config.toml
d_mlp = 320
init_std_up = 0.0269
lr = 0.00574
train_tokens = 148800000
Each number is 500 + 50 x the weight over its row's rms, rounded and kept within 0 to 999. Layers, rows and columns count from 0. Numbers have three digits each. The size before them is the row's rms in percent of the matrix's.

# layer 7 MLP up, 320x128, rms 0.249, rows 46-79, columns 64-127
100:486553496520485533402408452609443414437541550481489509647445439586467510574461530498542523504620537409538475470485425469390448498425569434486536441408508575508549526508483480498455479476509537
103:580510453491478529397457548447447612420507502499413394480522506515673405621546523505465504525464470460522498498477502552498538507527580516565502500415538493493514437447599535557551542499464495
093:552488503496502432430551417503428457580547465408561476419547529496408520425445434424586550476543585516516499500445457511572505556494518479534497513551434518415493562572406458539539550531413483
102:512528513506483530495584550442430395396536429481503483405480441450453550475499477511429515452554546430493459501444505544472581499561405473473547549527444496470466501489505491527540433480524506
099:531552476474584465572476572553488493522549443566453532517470562449599552468414467513507537472477531471466510544414502441513437469507434492470515478432541543499494479422491514551600454477560544
098:465618542511619506500504455488493522597511456468420471474539566457462532505472566493441528533567488515515469393507553458378491483433473486450458548659538488414442457445486528492487484487489508
110:345468496608437494468471449571542533424500526455518505490384531451518529557454456550556416476470471497466384463497486513455460500425486578495487527556441422407540493540540518464473473553403496
109:506528586471421506473473497518528553459483454444515448542438441495416448391478616453597505530526514444481535493479516508522517545455450552465558497605506494565394459446503565479439525516483485
101:461457493523447544480504446512575425479446513436458445492553493491553476462451440641527464422558407423459449552473487522501484550549538493550518499403532481488477467517480542467559552542557503
092:485470490523530423518509485549433469491498404498543489456578552507446495468528528464524522500484535495512455475530592445437552464453489501560426470517605492503541434545535534463514556516409530
100:593536597432545463532506442472492538435468440545475517471541525511423633559562499578487513561567502524504559486470548466443503436425435504502448516518451489522521458450421553511503481519455503
108:551522560531443581463463487506515434495483470463496433434544534512602518352494456512538426471524485498513426564401494531528458526471501551527535495513475535430461558475472505548515440489533465
102:506465420441539562466573500517460472570508523470495372567489549571543458498558419486443568542468542605517483552524534439487565471558479515526486466434567565530562508502469493492411502550617461
103:514528411582444478460510457505510484520478551501475444465474542435535486557460537492504588491507487496502474559493462471541477411450536509496547381515484535551504397463538507395510454557488534
108:575524473483533489521548508476471535413451458465581508501531466516632575504459513481422457494550557475505531533474507389515467483434454566431530529459517475531477461435399503507455493590497507
099:577497512496490519526456568492450520480439545468519507652563563421467455492440444459496471455519507407530380524522423514528538554490470423517452513445446546541593464527505563604501599429454500
098:446586480479528518525484500513505471417487458409381551515519485444396484472545548495526426516507551514491481572593505441569431531455488514466361473436459506508434535476489496484484496493463496
095:535586480505496541461537520453476449487481522450489586423488514519518505539508522480490494540536537548524492518538512541391441542446522461502562491477539426517441526534451548497509430496504484
101:488546437565443483509442510544528511551585441445499518524500516423536592495491510497433508408474558467454553516548474544480548526537522595449477517539526408526442511477499438465474488551471440
099:444473490580423614450537462566492478446476562521542452506520513485521497482431396464507518488519512571456497520507507492538516517518629433489455526493507460500427451486482506519553487565483536
096:457444536500479490490543523468507589460498519496501549471519531520571483462496471469454505494570511452514500439498542571644373392588515537502477424455542479533502478490474356504528447483474496
091:530594538540492461566438490532450601461480519514566514460448587426586523489474507534495461426480507535511548446631439420493483464515508511509500461472543528523471544539485511453418501444440581
104:463435565513385521500474447543520582478528616476532541514463414442585497505518591536435584475456466524568520467465501557484383498522475568347478507603549446522510496447570461512499489500491550
099:482536476494488494442447428545507524535566519492399514468473492505600525445529558508527523453445450485518500466479478543527563478466551564515555480509480516551434580527520523450564420458486475
092:548547460488457437471501502550494513546516391504532532489627535455471471550455538536601493492516536515480497423400488500391500432538426505535476571509525451482456545524538668524510565510520545
101:468539483491542496474487544556506528414419613543453506510457432552478538414555548498506556640519487540506454559535497486455488485513539446508503475504447473442445494454484421453455479538630541
097:475460525435561531601495518504479468477522488540499533454548518472422470447483525539490494488402567506506526506444495566540518459420599524468468451479612460514497515503464491562611486600533543
098:477512422439526463506561539504502511580393405487401440493423539525486488480467438417462593453509507485426495547509499486428504492443429463506550480556549608573479549443548537597505505455463469
101:511454522453483531524509467492487492506547469483513456446540500381494582394567534603578573520398467465522558508464374486497583542510533469485471517438522519512491511415500505403454508509491541
099:569580528417627551416583534473526576497557498516480485574492426475521441499495468478530465540496515369508476492502475475479419560483402416618451527499469479451486516592515462499490509536468529
104:531558488510549540532456516464541577432438505545517566502333545361544491451494584542482634436562430516545452480477522495489530353573545444493413541589442496482542514509500516488520519574501549
099:523481502460514549536505440454480445477626527458366530463587505511542487483504430563611520498452459555483498545443466478424516430494520484551478533463514489573510522507407444500489536482546592
088:535563376526564510387546526551439586544455492533558449529503527532418514432475466454379475566471485589566536484504466503470520471517458487428542560605435503498491544560461591476539512522502530
099:446497501472382528470456547470493558495548479427496432536468522543573535490508514455511611496562572484574567522439498470474471514502447486448484483519450515458572492552400599525369515452505479
# layer 7 MLP down (transposed), 320x128, rms 0.192, rows 46-78, columns 64-127
102:585522506509608482488521428493520474551454419519542580388449562437535524529484507417517551423517529525517501464485499529593425413593481530462503404608500491462546461474436457483438551520482458
104:578584499529477505487511498471542442406505387487443460488484475539557487463515456508428536579530538541456442461425515554473468539598462462441449453486457510547461492505586424454531411543553539
091:431500560459498532544538546513472464487549551512472552462438469522506478514524495560514526527565499564505527433398559537467521504512514518405650442579538500434564507395618420499504537465474429
100:493540501581512479524592593500559535584466568543518632481602433362496490509492459482493479428423505473520552503482555536546491453420480398482489427436464496554560571493454449505444411504435524
093:468460524591591520554477535466392553466461450515522442507413500457440555508434607483520584474540481465555491520540629462554427474470476428547538445498493503512516528472484497525476588523468519
102:460628596497477426448496498427554427560431459529447495455523482525464502544542467507515432562525507422489572415544525592534512435502520555462492602473487485515512541483528452489467481549496477
108:445501509500504483462494496542415493544580544470546478564528420433554553576459583490539515483474498450496504541541555474461476543509623588533407510473529423443488486431558503629550383394512472
106:522470592463668472498460504582438469458493521512520471478441494523592558418464453439495517465419552475471550449638514561462538413528502548403481507460447480452474463536527546492582508514544537
098:485468505519546547496449461435589415574463446583550495550544484572515481475464413474510528573530311541490435577453425465546423493500509468420464539472447533460540553502525470466468431494490392
100:577465445543456531492560397439506403481487496539485450459546502408532526473554475463487484504549574560390544492538544536616582575504474546389465515488468484510396554587489498531392435456451459
098:501472432516514459481492444502499411459406503501537447486508527513460622486505454547505472377591548512462449416560407509488474521426585528457573571497442467506424486470569463594559507561540468
108:450562430427534390447402532437493504472502531490592486546535517532474481534449517501506539464457538391465480472452521570538514445501429423397443519467403515512518574527544499501525510459516485
098:491560471470452509517472491499441565572384394410485476493507501504439472539515595564439633481525534488496504510542487442538528541533543425440483415541472507400462578497601411400539490438493487
097:519488532510476515473508466421622498474597530439515432548473535491525497495507514397533515410511506612438577563595497464549557512476490559516488491529482451589561510511554542555507531507490520
100:571440578586468468587519477534457481514566439510492486534554526486497493459583582525579488541522517560420471459445559542446472454523596525414449509503479484444429493497597468445471399430498487
103:529537569453453535550583524553540607442473446512495536428497479525362512519493518460447516463484481424516558519557568599487594494605503553565438503591483408466522571540515554590479476428461617
097:544562602497582543538481476611462551545491447521455479541556569470557588419546536509525527532510527512503516486503486449432477465492475529449533521612451509472482502477531580469513503445557505
099:519471500400530497533535500459530501496537536521522448550594477563416498606474463468530501441544501598543498507543384487456476514493478557524472509535587431468588525478483442492524536419485448
105:623463497562405427520454480452514546511434521582565512534530493588485441609473540437425501500459503425462505562512440508461473492450484581494471429539527537506524570514499500488498477418433513
095:518370474427459512467556431434434473486453520510505537509467421571507526604487501511517476434585512552607473490562506441468419386492530557508568485497504494522504583524566453463509508405521543
098:493459528497464570385455579443569526536435486486426490431545445557503355483519470528433522580504501465489426505494430369500453451530540513491529475506501527585503556480566591525548505462498512
098:601455497542527420672418488622554476515502419504511595493436481588592485522568515450471547545517565480536478568478536456547622444461542508453484515506438567532502490537542513459561505491540430
106:564529480469499488596483474511606441567592529469508448344467481656467515470500516570584580443500462515520555540520571454513499453489497463501470632494518493473459516499496443518449452485496513
097:553452574547495534437514553486493426436533527523446465517631427548439460496438489495514504484528516483468424550516558509530472497503554594533498442486556451511541546473522479440608482492498480
095:432570489472398554556447492446472487427556511516476513450625508497584426529573542673515537590519486448462491514464468567555520490478509492512452458482549529456510488544496459526480472462511515
099:441461556441562481536461552572470422542531536494471554393467602505556453553557406499623495566507508508541389544561472565494463492450443553445522542564429514515460512454516487564508469533557508
103:516471500460483511517478463432535502535415513364523559540557520376438510521575428501492499471520551540613509568517526407479547486466494476477461430450535553537527514509473488544412528434383499
101:452468370466533482448400458426526524414516492530453484527552548510403543526457496522446565421554518526402446455570521473456624451428532546567476475487491538540618455421473504438483459488550517
102:532441392468490500467496436448514467585480557469497568483488472457465519583602569549516491474533486489562497490513522518517463433499462497476534469450479516450442562517402475474537409483445484
095:492449619430573470506534591557584467560554518546483492479407513522477493536492336491504544492533437481487467448496534582396545548502439582470405572481488472533508549492570489545522459568528465
101:462471410481484465516511525513483512483541481580426431465528464484465548541451451573438404464542487477502467385506568563502519528502463478536550480534483543484436512510465434448404496386509528
094:546525527553529445517448476535512545489467537513461507542423537430467593512460585521495517544418565498483500472531481485502499551468515483393607456446535551438484456420478567514437521589415479
095:504561533478486498564523523494554455531462513518567571361519428552619513516512463440495467565540467527488542475435461489444492559490472494461506446475521479474577495605484529443537542522545468
# layer 7 MLP gate, 320x128, rms 0.27, rows 47-79, columns 64-127
094:579501457508408509459445501465537411446502453435527464504469441492439554420525458528524507565516518561546516529521417498544524513515501490441465477491571452549525546488407473419552438476483454
094:459581571454433517550452456491539360533492423496374536472412507564551439521503463475547531480519426499540490505440428441533494456414392483524511526513594428497540529533506491454499423549385494
106:462500587491519474465566384492589519447442491442491527444547549526450509493547568583530475506441532530494462560485498522497562480555571438528485588505502483535487479517476501475497558474612464
091:542475483468487424502484555567555497486437529470525502579557552541521449484487429469534521517560486512539510545564533475578502490468508426414521480473436508531443551598411491526519538522588478
100:460522457511548498577495511527539463548481492511524468533558452562445543518531443447500450553451392452509571496483489512549474430483521551457530513476446421511510500485429489524493490488440440
102:476514473517546485467440511527549461395511528496560461420509466554473513457535607557615443539564484478433480530510485427457491563469499514600484500460447342488518467471575563428467397516512467
109:471448535462559541508464486486447507444415584462539492467513642483514589499507575483548493470483531477456473515471529493466554450541548451451537588474598507490565537511565572578522497480474452
102:508473535372504534512459505459522507496488474514524528545555490482562494573505475416661451505562483466538556512451513426544488450475523509528488504519428450486538478495528525294517575529551528
100:488548553470592542553471445543526449508534472448550465442459469437478450642469489543417503490410498497508458407518521549488565454510541472501575616459502546552481523490471476506420471280429553
114:487535526520472518536498477480494450513536502460435531474353544446491319548492500566416545588548427556490444466584457415533519459496470428520470546565490467526523447441497451508486577550546482
099:533452551466597548564508502464606545529535540495499607405534515538463452425548479447467484532444489522458426532520449541510461487484522441440517527511576503410468487492516519472483461453542601
094:491439573601369549510518536485516456469581464443543540492542512438467459515419482493668472588431460529457488564495502583479487449525542511552545512481551558436459485525461503566486528586491460
109:578476536441526555543512568494529498605550478493539559481523621477562431506387508508599540530506409524422506538544440543466511462437572564561513441505416523525455429467453571512471501464464571
100:453566516542411512467463430483519521466515592504413451541548409567532528564481510527334532631561481582465491516498422509474545471523500499515491460547518508542472463533395484507549504523483494
099:509487504579562488494445386457505519416447591467562506464516416600500458423456522362489398498604501494512445419551509437482538550545513495509504499507365548390500529506474582526547486439507448
106:458583498540516481528488510540535644491544506546526548402471422492469519460531392434504406431541449462511471425515518613477494440477551553605480456522539459561432502593544494488384501471475490
102:485520540359575463478466475518443512504417512490501425424505491480551480517551546572479518479586543506624494563437469408497433408486510478519546449497471504578590554507507506413505455558390504
103:467446507576390474424597436575413556432531546456445520550509581520479435509497348495427516557504484537436450488471507426418511458557505482411429578485461512612472492521472483470515476500488515
093:509590569557459448516439474440520456577501597566505501473531475472564485453540592505437513557467459466505457537458513527539450535447405486443583500607541525430565550499452520668493466479459477
089:537470548499492504404519513512572498478496580532489523450394443570514484562464451562558383500479505467447497550574504572584538472426550446524537577492526458405483549467501468455487553554550480
095:505497591512411512400472564499385517524432527457588487450533552470596450478496485494504485478517430610347427586502543500503513512599570479514523403514615506540494523502506529480503457448465452
099:455524452537544448479527505481530556427452543436550546525492521489560515529522523469529421584536545524531527450507477526531517521527513405495439501387480497498530639499435493574534454508602477
097:547469485493581623532478469538510625567458505514411541572502446458549505496398555562535428570504532476498517559497496506474598447503475528544510500560440453503504558520484487489488388540541565
098:486424513496482472481436541465542564517478443594424575480471500519462440487445480532510403523428510413498594586473441474560480533583602572502469493507446443509557544466401487501510499518558455
094:605561460495432525466540518537589486452610495501530459472491531517512458459486464548483505477480458450436494531510603468439485424464464509432512507549553473550501452490486625501492466466506552
099:517463476421469428440500568496506432505569500520458524499539476587448433495574481525536470413405466520475496537529544440463398448573506579528466497538536441520488567522524574413537529533507468
095:460523456539525591419477612534523522457437490465481614537416517466403515459470484550452523562493474475484483432580533531399447430466547430501454529552459490536582473541567508521494457533589433
103:517500521559515495476578489540517457529480538533497517500445481425408555548576465530488481513511511378444437537499431467522514490527496537500541565509472386480519527436562453422469493540562574
094:522496487557452426496534523573554507497494445447512511640443485510533573573537477545533503483608497548451463472521470503450448479492585491486470554492498406589454542614576463496456529503497493
103:454427574435548428536433519536572446506538511548516494410499467514536512470556498479451477513470559483532585550487503493491415436572488495438398427397601545536492461565475455486487486515541529
094:550454481585562557535511489450460538519515462462558562459481466523453543515507542580486479562542438513454509510546508444466514601482512473510444518493469376449535502550516528510394484527505566
100:478488525432502543498489462552561523428567492473452529424418502531490535576490409438481473448475378582561533521544434442522502485476494464484522405497607591523474517563605544462507594466508506
105:557595577515504427488509492470528469527520556472496499580433498596498496541515387549500530539431538389493601488531519403449596501511446444456512500539442479524428559479501519562519533506435585